config.toml
num_hidden_layers = 11
hidden_size = 256
head_dim = 32
vocab_size = 8192
attn_scale = 0.177
init = "normal"
init_std_o = 0.00666
init_std_down = 0.00666
max_grad_norm = 1.0
final_lr_fraction = 0.0
max_seq_len = 768
train_tokens = 399700000
Each number is 500 + 40 x the weight over its row's rms, rounded and kept within 0 to 999. Layers, rows and columns count from 0. Numbers have three digits each. The size before them is the row's rms in percent of the matrix's.

# layer 2 MLP down (transposed), 1024x256, rms 0.0293, rows 585-612, columns 0-255
126:419524468608505572537552565492518462504485539515445554460523498522538500469490525499489496497573469490471473451405500484501568530469459461488436460476517517472489497501517449503490514571502426465467529507500454520545560462505557465576478479498474475474569452530460536474479506475487463498487445544504552588473489490428475519483467422420485523462496549502535483541407456495518535503483460467481540499490490474457544559544418573565574509516515532515408470578478493511474529434455539485491468449474487578611515559534510463434528598506528569533526525491573540479410553467458491503551444532514503486551498478535496503512453559539476487579538499564576535476503503583516487493479455501527493506490511537525467487483473461515529476532541465462472448497475492509495458463449452
073:500491509482470497517568481496475436485491542539519547464484458528458519532500484499539458519498468534525557519425522456493460550473510518543491447510501458538492569555532440538519509457493533532550467494476546542466492477493587568452462431485493436531522512514573458503434485416470539489501529561508570492457477525569418496437441483530502506426540532515469531504498527473519515516489519474466445515469462499445404524580548512516434547448518403516487502502509446509536485411489542527588527450430490496546508526500515547463461482530418473571565511489540523550509570504496497522415498473541547438419504545516481502435536532457537470412542474507474482527444512505487472453497541455495529494495469525517465530535506533528489618505572478403501538452598457512466504469540488
087:480493504600468527510509513473487539439509503514427550414437514476553504417494498533534508496532457533487491458515491523500505550537479431524550443454496497452480473495432519413535506548518542484479521413483494530464602507523513512493522498530463390530570454458510549476498461458434513496506459525486470489442486489452473482524518422461517527394518550535504514490533518504554522472531457476505508539493423558510531528537472556581520569516524509538480582554499512497539485481505579542496528517497446534496480588532552443475497507509533512517508552504488579434406564398544459455580481500451491462488504471526531475560520618477519467499521435493541479475526465503519520557467450469532497504471524503513477501462516495516533580480559425504487459569430545525498517450512465
109:459467531483501476456471547511474522508465508438483547527461566542539484519526521520470423510452589486486457474451575507507487510468471521446474610499561480531512540481550523462496466477435452525473508439479473519491569523500431511526558488517501500443502540494479553570490496530589533425509477565517516571537531524520553464521557503459506547474532500476475514455467516490619525500486491482531489519481461461518464489522533547501470538522459479519559479539472501421528593457500513525571478443551458492471477521471520461525529505553466427495510419536520558524448538498499518473515497459472508421378458466524540447435537486468506424511582468489523439395474550461471490461587501534475531480516490518458535523483463576527446556579455456522506478502536502528509570481494576
100:474526447474426564462525472556458497551470507532504478436497514551501519506473535570518400483457496519505519479409509505452457553474522438460530435528432430558543605530504516529520471500522547482518513494514518565420502521539439551498512480493520527506490551494508472566506509527419458512583491583479529533435485492466521505497520457460475534416492604527479525496517539467575417485472456474475537559540512498468484444555530531475516566472464471490454486546475439457542426467525528495569519495560479480524469550500494422485502521486518471524533594509464557518517574507516490442520487452512521446444514530523480419468483571484485511529529439475497580478436491529580450441485481468535491478570508526511491502424462573503461517497564520496465498507517549536531438499504563
075:458450466524468501509564481443535481470473559526435514494451514475563519446491503516518478488516436500492498494504504462489507540513519471512506462433477490503515497547473495485496470511486500486504576481511498526467607466541516464556521511505481470471524461486511523520531475446454505524563484480508492516437494548464575472523487424443525482471476510555435492504518556522560506438526496434448433563443537494375552516565566562530487508509559496477524486570431473498551602476446576580501578523519471573511481552523523471471480508447552498536538515478538584499438498432512403456578464526454491455568529594538509464469536581482483439480511490411519481480505493489538518505482433526480554488539485504576516495426524501525516499462528426494542476504460447584440472485456497
116:466535479534406428470527558486583604509459529478453500524468489447570514458497531550549481481505480513510409505479530536492551491476474525481576529504502543504497486500481552450521456459544513484488549437534492585453568463504479462561553464575496499483573538492517523448500486414503493489540464391485535466419465507487509427520550431495520464466526513480494565458490474557510520461550499471533385478524499491435581501535496529503465450467466534512501498506568532477440618439548521512502476525515520527519557598534497476494493490483512515533503494513590555463474470478432473398516555528478503536522477537499497469567508564514496504477536463445519419472520509501427521532465456462458497499487471458557562476458532474530497490508467434482491485476466502527491510501508414
124:469559459559520440494530516512569510514536526528415516484483433428552473512493505535530438497485509513538480527501492519546485457419506475534489477472514509516453457524444504477561536513490522448449549436486517557477546486479476463512540537536503484431523465556525487475381513401592502515446499493517479509462511526440471501521564468474478515443506537459509546496504507519483462491494496472514424495520493423453586526569484602536473456512494560519478477490504500596519566487505544534502462425514538595532581578535566512547449515512510492492510521544572544471464505481524429423491516527509517525489469495537493501521441560467457449516553418459495439486532516483519561460461456466456520458496517498562590451521525472511505534496539381500501489461508457464493529573445454
082:505472483534515472489551516592543498478460490470456496430528521509524465412515530505530406532514514548573484476488421488549545536453460489470553450594488454529475468515449485511395527530552519512498522486480560458493617495575514453507460499504521535509455515487437448579489412424488503467577480519541486531477471549433476536521533480487462559442475534457506425490520553514508515511476476492519423487543502493473543456566480515478500471510487434459505450523561480470539485531447506501560482477480521542545554492520467523433516471533543502489551437476492534527482501468461541554599430492539536543475566521547482475477456527530508499467592579398480480546510532512511484493517520523497517506490507502495430504442592503538505554505560498439539590469470533531487537501454456
058:508548491493516513526467495497524534521522478546488479474458439533480525481477445484586508514479503459523465510466559494543571591515584429515482448493565491447504607492461505500521497557563508545518559510539519425521543495520476510478535425501467461524560502447418490463516485426504462429476503539470574469468468482535503463485509436476513534459555536595438537482491534517550522457477437491474582481524515453537552500518525510530485453485504496480522549552509427486521501460462550353505500462439451528515427573460537594438488563477505509510523486586462582523494527479513515488539495546546482460517477489463495502499529589504479503521534506442436458438491512484486483510505468529482504589571479490511487530459540534593538498472545484524538452463471455572465521471450497
102:515523499473485500477502463386532495505503442445498476513511502530500505516481537513531487454500458496480528504487486437549518542491496422560474415485527480535480531499558564541490462508519494509535474551489521438432492539508480463403538519496547505583467534453554475459468494461524475446568556494551532565560552518521457526523482575542449485554485446506514405455453472455482494466540524492516543643470497547553504434534462549536389506503512530476519426528552554515464487457506527487520517554475488492517477492514524452487532485508503526526538483481431519459489503462483473556453512591431521518507539500492505572467452503444472446536474446537584485418515515472524406559472448533431418600492513454514433508497543503467499434547558499489514484491508510479571475472476510
054:524499536532486479591466573455507497446466494478502417518490463458505542421470457508596509539498511521460502503458510479491528549487553414530516523505530504440504507525471483471531464496473479463431487475460487423530520486483438508550444467570491505702508489468466544510515442444516515471495531526489469522461522539511572532501474498484483486534499504518474491500532470572459516484546498492448495508524523549477471477486492536512497487484487490555553563494462488612462515506458578494473464547518485495485465460516535492514512525465487539471493524478442555466491550499505504468515535547455438468528540476405532465469576491470508451456535460488505399520485526478508509523547470481533533529573550509578499462484680473546530449545532456561498425505472460532541487439512540
135:396530395487503545475554498499510471508452506458465539462554463529494470509448514565470474445551529500478515507455535557504494543467500479475541475517418482504517577503488448519521527485514477531476518479502544543458555554509481493513585519475546512489518538491449480459572489502537528557471542551485464580485433481445520519506490480470546526419500543481485501484505499535484421489520481501468525572473541417464498499498515512556507563435484478553449425528559475543490541516511554534555504480534421533494502477555469434450561531508464546514565488496473519471444554475537503435534452485505536501441478484563514465519479497524564530549556506426543576485491477570527488390467447537523558466520465480514484497514500500505453633450506418428475496474461523511540586532487410
111:513490468515520480491516526556508486560535523483414505485468472502522507549404538508559460462487441494549425505508446576524497511451511521497493530543451513507476477491461510442530494519525556432508545502464537511433541469467517506487517486540475543447458499530494467478451508457598523602521525469526538537408558409414520499511529458479483487474538552455604510444533496500503436440561493465491504507527494451488531473524497569485492411509486504519504458474571543556470534529551603514554484521538542565479534541552514496462501508462513505536558542560521521447498485516489466445533545478519520502543517477521537456542449507472505503488569463399456480407505568574501541453465446454506515451498470471588513491440532527476519514473571394480470533453482489469501494555465442
051:440507616528471493479431561412485482459506430481517480522523545489504511449473480470497482510539480497461507525469478463470449509497517527545474554512509565503502567523424420571523490509490462538509499516483475523493467515463554478562519500473511600550502541480460572452477452513513498467413503485472474425516483538457449570518596542552500467481482472420511477537524512514528419478491554519474473464526441547457486514459465478571475499600515486562482482463529523467493452438540503492433495541486434541499487503493525483546568521509509558437479483480508539495460526574476463464468517534553457533511510447467486541472552514500471600447409492557574509493484521498437498521499443513543505502475432495476491528567611484409533517549486527473526460569495495483526535456492597
202:474475473508500398528500512490544506496550495521432465577545476434497488497548465502499473519465463525513480497482553489494436603535527510545474487515495477521523482573481558414463490481514473450526536454492484516538618499519523533526481571533468475497564487515525552539512500418456561452523519497473503503485546484543507476506523519527527524487513504496441435455488460465461571531495511525531409473540476406420476488520548589489503428533578536500570489546427472494449546582405548558486576547466475494436470548522490470481479398520501526480481467436468538520505545471527477459526475553502466481513500523470528428519455502501511470496512546464406455493530495507535446417463461516489496537539549458487448514529546494531534465522563574445426515510567450533474498447502520
108:477563463518523528529459582513559510499506490432474502436525544474567465470467545550530477570521538457446513518416510581530479460486577469491508464508561511495498568453488514470473415477551494431470536488474535534472479529456410430510534509451506488434518471465454500518504530467567478480484615546531477480478444422467496493477486462431531522421505569554483573401493497549525509479524457486470497537520485452560561490518524530547527530476440426492465490518556477494481504519509497440485468459421466581481475518573469464459529522531511470510539433521495521503474583501501509424548530526505527529511563535573536511499547513548513527532515520519525532479478458501510459504467548554574514422520504435436474520522459521475472524468587488523505505443501481451542596514485445
042:555558523569495562516458518490516521525480458525528534506473478483482500504547452400558487510500442491475518476413543476469510515526548481441462505512533502485473534513477533535502510544512521522540554518425450493551494519448516512426443478531494442599482507425534480526481500430514492508477519520490590462465520542521487541459604500477478545554521525540487505488483495496520509464496547463462502534511544419512492443512550491518421475454479435499499413516434469547552533471517538447540522485414482470511556550533520562461533513468556506525518555522523470510466543481516470497478420544529476504467502439468540488512595532417492427457523529530470490500403535525379483478462485467489580453486481500525518509504606617495517524444541459442559410500489489524474493483520544
074:508494469542543478474551511542505486442470523497466498424515538555556421483449481527549466491536546456503477462449505556536511552464495470493484518578462509535519471467473557472504441521539591498510497534496564576438525480496575505443558519428531458425515505485511430462450449439485442509568500560547508517518454482482556514459543444509498547415486585489489440480523537505490504469503489441426479600469507542473481460578544479512473489502507505533523547509506560542522555498509509522515501472469526505525452537497488458499495490468524524512526483466503543504446516487517520413534503533501478483464564550482475470517570598596501485423551499458503528495530543530619465521509479442541499535567561473576502468445503515487500545510564436515497491453423451525419456441445484
090:534490512462466485499564491516529508566508449488518492483537526537491498535458488473523470546472425505513565546402513497582523572443563504468517444532428483574509619536509575540501507497495471510511538498533551544454489495507485576459520480476499457516456455524517517486540518478490477467532481569534579545507524413507592473476490503517500484488524533522509552438542470452531510528496485504473547541509488438500524510618546458481487467487520426479435466481519407488490500507458513499532519502582464536471488515518433477492521458480458422519453493524406517493570564548474486533437443478512508474490502472458436461433417437517494515451539498467499486466445450540538508392542496522513558485569446551521539496510481529554493557472505493491481414584466472565547490481461472
063:484487448509525542512539420525541495450502482518478538477491423529525492432520506481524540462542471539543469482446423539484558538463530487509533440522538468516516517481465480485543473529466534475454514489500508607465568489479476455515479436485492491484523462501440453479519451496540514517515523496551458460482494488462540457470533435486513528455520551621481498523588530521481454456504451486398538552570498493505533450492500599570498473472516448571535509561470480468521458473539525500519449514492482513513506582538583480506519501431487490513555567466452536494455528435452494484471555484433563463523546529531514520561545560547516463465556485426546462406507468530524514509514388511527493533540511504568548476442563534593550557412522447499528513449502526459491493484549482
079:450523557596490500580538520423546592540469487519536502495495495481533471532520476550563473462431489482566505524513547476497481495477480442475470472507565537432466475538484473462512551494528475528494559521447522423547507479520467491522484493540517458608514491490569528478501500448515501402473503529494524573549480552511464501534478515528462434559517520475423583493487505558495448492469512539555509373489506524515508538443527523515563539509455586483480459508527538557509486565483467444476451458632438513510430529515463526462538505554522481427530563543423487530487473530489479490542526516429490479487534568420416420490434518475530458447464455466447540513544479500478525539464466468484483511504536492488522512505519443491499441516554451533517511457455469479515474504555488
147:462541462563469517516578495513492485547459544512501518443524474517495442519488497578519388451521479472495455487498507525470499524494518449483420494506491466481547473534516490493487498538467408521479556456544491502592522527512532527544602511509413511487513438521546585510459472513499474510493456557469458549494520536482476536503480490443442545423430510427435489539432481507505500466526471508463486524430565438403522557601500494489578558474489522540416449568491481577469546455488531505558477453498510593539541569536505492536507531508521464485568516511464598494399540513511475441508480525468522521468519477580451474554414495542496520557557568487507525540473488519475479477500498498493508545495549472587477497464485498522477531496504432448503504494540495534496490479479444
147:463485509532487456448491546499573549580475525492479495496509501479500495585390533557527454498519442512469456521526458534450565468453515462502536544509467515535437521516512503499535512493513508452469567505521531556441594502521544461527550508499518484443500443517511483497422500458543521607508508481520437569451506466429467519488491467492485476525511537437570549431475497479480482425492486498570504518481512469535555450532475583480517467492453528515463488495519539540508571548522568538560521455477501640518570567480519458479491507464523506553532524559603569483434438532468477445499546511440496486477536458513481495531425478471490473533531454471471485495503500584529501501440483456446504491485454448552534486434543508471490477494529357438487532466492508508504539494504472
063:511541497486474512468479524586483416515478425500469477503496539473470474563500448450560489517467446521505453527528428516520536535561518524458542469468539515503511515453464430550504512562461474494457496512491515451506509447532528493445488452454578499594464442432492543471474464493553498417513488450518536462533473516451407535478527530473511549577526489518545435550530513488467521483502461550525463465501481410482548512569572504469461484542496444451511511523517497462503558488541561529400474505526478526481490532526439524509505486483631494535512487539515488501501535562540514551490491427507510537579455458423482521465460447529491528471469563593564530475494521511491509471518500586536497464466436560491499471501537447522488525406473599483487512526563450434470541510444439
148:425548439584497542537548522493444457499416476502468543461558443501437456449453502529509447470548516518490424489469520565499506498450468446518499523508466471516461514507459488474458515486503444471500578437494520544504561547554487467534602513537490529505521530562471543477497471533522506522572521528537445590446450528470518516481497507475530488402449534447416484532493487517497454509496518501498524531485528404496494466547483510569538543461537509556493448543572497574482544502497539508526561444511467525479532560563510448537507490521489529554542513525494549496452534429560471420509502546490519508447480482561483469531459509526585556545495517433539516473460491504515510415502465498583579499511468450525426505504521476518452553559501448419456516439464577547491506520479442
111:586486515484496476511507604487507491519501518509497456482455478498464530535491457501492509447415536472423483568488522482488547520580480499546453483571439434559456393473486503438517572469458519496529443530465431511516511529501528535463479445538520480629546552516486417507478454464473544540505557482441532500503479526521475525445447547458479465397486562489505474564465487405494584563594449513458532570504500532495497525572533513495489444477511494485453464492449507458557463524543529450502514534458516545491483592489520519482515490508440499515455458517482523479489436473459473540429476515423483453476500515393510477482534548463527473482520511431463489516490527454501521531514486530520535560507521494553491485484555584492533523528540476512577553514526491573461471519451504
092:540556533535494482473514479527504587463450491604569509494478521507460489456486501490590540454448519480456487534471550503512454520492493485504422494477521491502474425500575558443504536554557535427526389552569509500482493476494500484492440481549497500501535553453549441429544479452473560493396499462459525499506556523477470525462557638541462500499500497521440531504504498460465510539500491490550495409484506490526560520513500509495491480524518468467549458517539520492479514386475495506471509470517443537498540518436437576534504538571487446441501591569498493444510498562570543443444477546520441576508424510482515494515513522506539515471497543508500473571491490479422499543501487454545460539499541555539521512487506481477514449529509547505467457475467505473440493435477410
# layer 2 MLP up, 1024x256, rms 0.0536, rows 586-612, columns 0-255
099:497506470429503445505575448530467500562539549448513505458454435531532502528478506496482459519480503497515478475545485484470492462461521538543556443538435492609508516548535472522434475466487530513491507519540515547448510562524456541439457525455509432569447558504497445464473400474508520531524491408514528512512530458519497499476442529494449541500486525490568531526529474449444440559452530471494492566437499424360475550571491489478425471501487440473497478527469521499456517508468551609496574513463514478505491482535520490483505483441447472562506509532507515473512451466448499491420519465499523483493503495574523510450443478510511579503576498549484544539514486464571445450515427462471468450486448474507537495461560516541504547458570486507437592475571509502490491567484476
103:492509429485492456515570442565505536535494498516487516522469454493492485525454555515425462498431516442524528479584509479439496504452555499568550411501457451499502527492516502509451570427517493495496511511491504546459450524511473532530488512504519401643504539503549419541467377474495432481512559469529496548505514479471512544495430471448465512500513527511530539498526502487446435527478521494480483539446544452446460516528504490487448513494489495452503461546480506485463493524504480565522554517489576469470471493563515444443481497416437503536498495528470553492569480450432486441419492474450514489449490507602476501411405528494502577468521478500442518589486478494570459476495443433496486450488470468524509511481591497530511537520508527478495577496524497522493498581534453
106:475520424488492554477547486500529539545579526448520498477415460518513492510477527504451481520494545437469542538564521532451513467472546520626543401494421440593493542511492471494491521441538472515464485521528496547475449516548440519476506547467503522553512576498542407470562449475458535503514481491519500536482467478458568530493401502526468476502443474504543453536499515491509473496504518519413452561510471481462460500545524480497411525495523372484425528554493515518475478526519514546500535541492527432463490506589460496465494478481464541524539520506454528507537425477456457417511443454479497495522507551518452497458443499536485579466507499480497534550466447495529453475508528436595507456527502539467530431476541502579507571456526530482506519482549542511557518498540418
105:502491440495472452501574448521502506540510516517432537516507430465486511536498546516469490587399507438562494481503570526429505468479558501555545471478395453546538534469541508526452510435542469476482518515484532531476478521503439525522519517484490446587523530488527417482513409484473537521502535424456523516483489489487515529514441505463478465492538585465523534505518505474465454505482507507484458549502537416434496540531532442453470475469509475451511472536462472474500481516490503574506548541506526487517475541566496419448477459460440497584512505533489554504545513464486524463434451409476544475501486497576457478421416505478429604532552491474439527565499498469551481444502407502520479464546490487545503471456574477581486534481570534504459574476545485486530491556486468
117:479486433471494454488573445523504494516500527481489521521455436513502508569478509520410477500427531459525511503552511544452468491466555534531590412549417456541490543514508489499435550438508442495516545525490522543469509534504453525512501520484507447609466524505547425485505397435505489509501564415458519543513519470497547466485424483469437559497485494478541524509509494448428476576471531491473502567465508422446474511511534493477454472505506482445494435535493479482464505503467507576524567514526558473507500502512468458488458510432469517563504501502475543520549470461428480451425489481471490459465517525591442491383439527507507570492548452486491560614497482507540456487540466485491484458527463477523487535488572487539500529468558495500422572454545485510490466547507442
112:503534412468522489456545448539503498559436525509486497517484469509465493555474533518404489543411505439509519488505548535442488523458503532578539453525483464543508476504507537487431499438492492482524580532480567497495474550480482539588529510486496455615471493523547426442498361431479507483523541407454516537512551494546503484486456451480449507513471457506532486508525465476464492507484531480512538530469501399461500517540522485475437496545503506455462438513497442536469506537469486528519545485515611496473501488516494515465487473471412509531523523469472512546546469468442497424493532525417494478470497535556480457459463534495551580503514495530528519574511475517537433530520445409481489457495486457539453491472578498551512571520517524509463622445524533492546478562473453
113:495517410494519467524563452524473520585513547510453504504433475460453514524498472537480488530421508424541511471545512531463486501450534521553486467507442461556470493524496496468457519391494510416531558515558517524414486560495498507528484546470509433613498530492517437494455414477526480504536560423539537523530580422509492480501438491467418531486482507485572487505496482497413469519487528513421476552454483413448466513511503480457433476511495470474490442537492473544426486537437535536538568505520578480484479492523507525469498485455441491560517523543484483504547483484466498478459531533443513487492504466554514493467447523429521564535523486469487506626483496474562485483518461427473513467469500464522513471487585574553521502411517522520489569514540505462521458552493444
113:537497428518486476452540438583504499586518537510478518490486478497487514519506512516442470526455499422519491496538569566452542497469539550531542450530382478531510509498532507507440515434520473482491543499507544595442500546514480509497501530468500511571488556466557428508447371471487532506512532439479508504487559484450566501505439505461500518493469554478534505504523470427424442520500532483488483561479518435463498501523550462471441477521498424464454471547509465508500503537499492527516549493464544520503499498507487492441526502448488528573508479541441512507516469478436483468480496471507527509492512497551473490388444493470498602533547496471467527631518495476529493493572476492514491476484462459500531467477603535580506607418591531495478575439494468479475480543527434
103:496505449463472443502535455530479469547521511465463526498473450491460495544483529505460486521417517458523490480571472486444516482409533499551546432489459467551477512508515502521437544477525441481498559556550519513474481536497470556523494538469533427620496558464565457485515351475547521503517553428504514560502484468480510510493384486491473534522468500483534515507533497457452460531485505494492503534473516423466469502469520465474440482489528442470517468554485519498442493501456497540543554503550598471518499499528499465460477505472430506518506457508476574528576455448449512465395511525463515486487519522575470476489417529468522534541555497511427499588523477491596451481527468479482455450513475474500498474493555505561513570445518555545466581463566493511447491577518432
107:547498490569508487502455426533461440472551506511423446473486434546517519552528577522497462489464550437505475521597582475469529517529466519575498414519540494546450558489517552483428482493571454436475543554501544563512517486509487496501536496477559477548497555565588430486584525415493496488506463428527508512484528520473467466459475503472491503506531494493518486466580525368413545518443525522564473478520476433496498455554528509492464507432509525489534438477500485513465499517494453507481492534528641493601488523470443550497434448499486520541548462520541520519521539497478407455507537524472501532506472517474489464471528524465522496485482432463513527529451427473508478524500403461499453495529456517476409494547495487472495474459538490489523512474531500494516477559501534
063:503564467475507459491497475553466452556521462541462501505505436483436561569526451529443513547504516469580510553477514550552489513430477591475454436478488499565546520499502436573492526485580444503465515575491501515512542566492560508459474514461484475519400569478530417487481506484497526549507565489530496510545494423477477491472499503555472528564449498463628469522458521476482537557386518545533478474504506485434536571521518482495532485462549496460513454491481527605487475482507479546507547487532557487483528455480472514500445543449507495505509521463434467548536422500489545518467467471469549457464476495515544507513460554546480532489573513527425533517475459537495475494517394536510506483461424525524571477508514483536486503433531545515486555456558390467523474525476512
117:494526431482494426456544449559531495579545542525465531492486463450454528558492482519492471502403523427583494503475527520439512521492527530527514470559375433528467483490534514500488559442458464504498484532499523564490523528490463538505412509501557492596475559500519455478524399463489526544547547416509532491488557470470524462497421484466442507453488560499543494492467491505460470541503528510452488560466515445432479536521520457470498491522503417447444490570506470489474487487464509580529532515479533510467470452516505499431495480457479499518527482519491481516526504467462486504437456458508526531468514497530493516407440459452481537479573508484424520543530534500546485464515433439498471447497498479560568511514531523546497611477561559483472577457578466504496515600507432
124:497517411479538419488519438548486504566524509517453493477446439488465516535494522512496498489422488436555486524503559558445460517456535558549526418533425470562485490504543528498460560420511473471484583531503537513420474528452464514490488505493551480589497540512502465468526422483483485520539559414500520544478552473503526476487428510470420496456517527492553479539525461465406467536485537504439478566424493423430480489501540436465413481516531406452486470527498468483445513551481505519515547516537554485502488508503511528430494490435411523549493504538472510516565469474432477474460493504457510493497527516518478502436412536435524542502541483485476552550513500475554463516527443442482482455522474458517488496475564537541481531478560514515470603454525435507511458548470459
061:489465433444479426489564452528509478563476551468450470500484441475448518548490470487504544486472514428550481509521584490475501516528517456530540420500468500554509495536518550436470531495576522472473458475461528477445492464506428555504549480536587420511461517456533435479504467467503512484511595462549560551449488422501573435440478530457475515443467506537514511491469454456452520537510542484510554463469544467435518485512539502470517482479530477470470492535470514556503563559434551528489511517574595491561429580458482456427442497473496492597459437579477453489496552444475499458506520479558526533474438500493410470419429525496505453497521485467489529522479445515561511524500489521526519493520504482515471521488522532492499529431561445528477539468551463448492512506452416
130:489513489456505451495621410491477498572508485495454493498417497474508502519478495503490473470476508469591554497573502560449461476456566546495570464533388459566519521509519472528477513447461482485492548505495498560499512540524486523466516499358478464597498490521547475477472427490526551560512502405510516511522528513490473466547441537455508509509436515484559535505557482508434471524493540503477510550458455470446482504490512520490438465462495491469491467548420517529384485545533531572538578465544515491535539514455424454507475522532493468505497523505483507505548495506410497503423536530516509510510473465615463487491481568520576520478536465459434502547442498474545447530539465514484523422507503474483505494453530473562490514439506480511379509478523493489532484529511460
104:479542372444479447476516499540518520552526520499436468490430494441472520501511499516511482516407552422505486470533516581460537478494552530539514457522446455538506495475558510502467528448539427516514520513499510503473504526470454500548488493492532443609506547482514464433493432456533527517541575450512500484494552458494498462520399465487439489442469532493523512464502472488466495510490515470451478579469538439457477538508536510469454483537494427426489468567480501493468501527456469540546554536486567507479459492577492482402498467471461515518482500530483501489549423488480452517443504483475530505485493530533525526440463527473549544480504509533404544570518529490534471445506469409487437464498499488552509483506533541534503564460560567524443533509615525462444495615481416
093:474489454488509452519561462517474474539518529486497528475476491459455509551511485528450494531420524452518502520567512502436516477469524544546545410523413446556511492483527493476422496457519504502516570535506528547466479566522475519503477539461502466601491542439536458505459414424526524498505542436489502548519532463476498507479415504492482552487496479435583510479515464465433488532473501513473483516470496408465473514478526486483427515487510435464484444535488507493454497526475489597530580503503568480541477462526513446447485468457427496534481489524508517526555462450426444522401495467471504500485446544595494499423444480521503590499510486487430531601512460497574448500550446462484482443475461460531501454496581529527499555478552523524441565464570517497465473576537481
116:514484447443506449473583460576505501521501524485450524497467477540454514551459509549491497515398511435565513517541568526446473525484572513556565441504385484573479530497533523493437535444506473482503514531519497569455495526477459505494512509459520459598473534527553411449512431468542500515500555438506506519512510483499515483478410498481442492488487554484554508501540482462433430531482531475503491543457511425408479497520532428504465475504483414483496443521490485466479518522496481553478557489505559488493476459541532470464478480422431501528516485510442506492505487436455482482453476449470504494467462514548430506443454524491447595518523509477457528567490477503594450483492462465507526430551462471516474509474557539549515512491553489524448588449508460508490436581470413
093:438511442494491433520562453590508487534529507494472466457481452519489500535499505494465462551481511443589492540518492476475505512453485538581574441540473493530472535517568478504457510438543467512528552526522561498445462534527484572510451539502508448590442512490559407444543403510493525514512495434554511545538518455505511473470426481498464489472515528461563494504494493399457478533470519508465435578491517437473491500512551420461410552466526444464465475507451496471487475530485488561497532523480515477507477479488493480435512503475434430515469497525462471499561451513499460503390476522435544491471496491530456549405418448474474532508536478502458523576511478528556471505513445460521486443485493477510507497487550515584497531476531504538393563509580513519517486544498421
117:502484424480522425521586474512499490527510523493470532489485465519496488522454545509484498484422528462520500506521526523434478499440530537534509383525411437576499500514525529500459528433522500474516503518514519513458482546467464514499505520472540442595487559474560452472479391462511492513496560416530521507512519443485535519467426479437467507504475559505510505496526503454424450547477510482469481519484516456446464500526562479485469479501498422469509419576474478483461496522507520586533543518523541475489497507545520485433438507437461503532509505562435540504563489408373501485391445442468532486461472529559502497445422539488484564495536499515466546574481465509547487450504443444511495458520475503543483495490563507543511562455552502485471606457526488494473472568520457
080:484471495510489525480480502526436464506500542488492530500508482461465490504451526511496516513518528473450468424499537391491574494531509524516506519515497540446503609507508535561450444480555488553474486521453498510409515536504495500454543524471560524517522554426509414526484463552533511552541488526547516563488461465508543489483496478494624485445493467468522443482479498490489436460486507445418555531475492517554474405478526482522452551509439420532572552542502425452507522472510529495545536480473515538513492507496512455479511507514466483534502456520471550523614467464527475445409544411454523486454465467588489500501503453575565567643513481552571489526494505593493488476493476496526481428505461518526472472447508499548488525477482556424487491504494545539441551468519515
120:501509454471505451496581413503494501544513531517487521511510455487460516516487504543448479531455491452570504497503483540456513497479536526560593436463434471534487485512547528505465529416474485460502519509530553549483502546520487521511484542513529461598408529485534476532527369450462559507486540363524511495490555440467505470522369474466414500506490571497541523506537515501438424512530540509472465539479485435416502513515535420470459489506507479469467457529488505499470494529494520552502567561478524505514503524573472470499505490438456449533542494503499502486523520454450460476457503464486516511472509495585474495432422490450521539470537504471491505567481461478505459461539424450512500433492453490546513475508610494498513563430533504524440577453572506482500461566508489
119:481512422466486462487571422550462512562509523520474512500508465506460512543516520533449500534457507428520475492498528530444495506484546540577509420535422455533493501501560469497406508422487499473490562533533600526415485524488486521527465524499491501630472523499512482509543411460495493538517569409493503522487550436512516468489415502487414515494483513506523463507521498458414458535480529490442463538484462444433469517480522457437407504506534485450449441510557466486451505528430518535502558523532566482464488506529523517459506480442388494577506511485481485524536503526447480474447518490469522488508478511566498476449453539462502524507544435485509548540517530482564462518552469455497493502528467463500514491482582551529500544488559490534448601473550488508527490579449429
087:447441491498456534449522483528474567499507520538458517527484501523457554489471523510430476538454536486524485514492521526373465504488541514478550517530370487419556525524479531478460489459524519522497507456510499499475525543526377495526536512423494527553492510504537488491483415508526548416571566474431513491457554548501509551541431504488495558460518500532477420392478495530451445507538537489498545545476497494505468487552498474437505466536493476513489513537507482452462469585480470494537518490473529486487510456572473444509574496568413503506595519529510510502440552471458471571562475442494500491447572534505491481489481571465505531455535428439447512553421523463516430455513494486537483519456496495494480456548551534539487541569502403491525560484490546520509462541472493
123:484493461455502431512576442518535503545522538531491522514482477482487513543514501530479502528427531439554509502479501523435523480485527532576603418552388475527491473485537564512479539445516477535500531526533519527458490517494491544534512518496529501604474522488554460510512389463443544524485528415499510504487562471453492477509400540508455471477456557509572496513553491475420419531506520490472462523485474426419485559460549443499456465509507421469498489532476521501467500514477502566524588509493512442494476478541484509448486487461472476514529478516501529527532492471473495463424483467479521520474473470543439492447446501483482531459512511460454524590508498521547482470486473448510483354486488484553490462518580522541509593449564572515477563466566437467544474564489497
075:558540507473524425521518510536471423541615487566447520473519527539501502486547481474486462432499465523522489475500555438457450556511481499490535456557530512591491468478496517465483476489514479463544498523461503488431509504508507535446518499480543465608479549464632446491473468437527458539514465498507536448469567487513454484533476477505423490466505568507569464460570514452489541614479571493490535466509520450489473502480496426453457451441446522485558452519485453441478473505432490488533506497478603497549447574505479470459455503506538493536505500503556498502507482422495487553478501462557515475409422505534537495515460509421533548474476462478467502487471475475520453513496432487418525480389535571534479474531481499526529503499493577479526545505552490503422530523511527
085:493485510408477474473562443542449535465502549499527491488457516536521513521420496482485500573519536479572449511548502494416425515495519431531552446469447480501473419535526545479410481486510479556504485505538536534495491486526512551484530512539524554554477499544589478571528466459500635499484485444473537492463530514467548560521483440479521485478527512505464581567500518462455442490463558502516487500499454437501477500525527492450395561518512519460432490478410546472465470512523553540556465536492484487519485377539521446480517462426503465519537533458477487450496501454444516503446436448497512509550479523527447490458493580519478554493536470454500515536451447478474452453530497534526556512516469436519507463413565518566492552516552517538504523438502505530566540535536471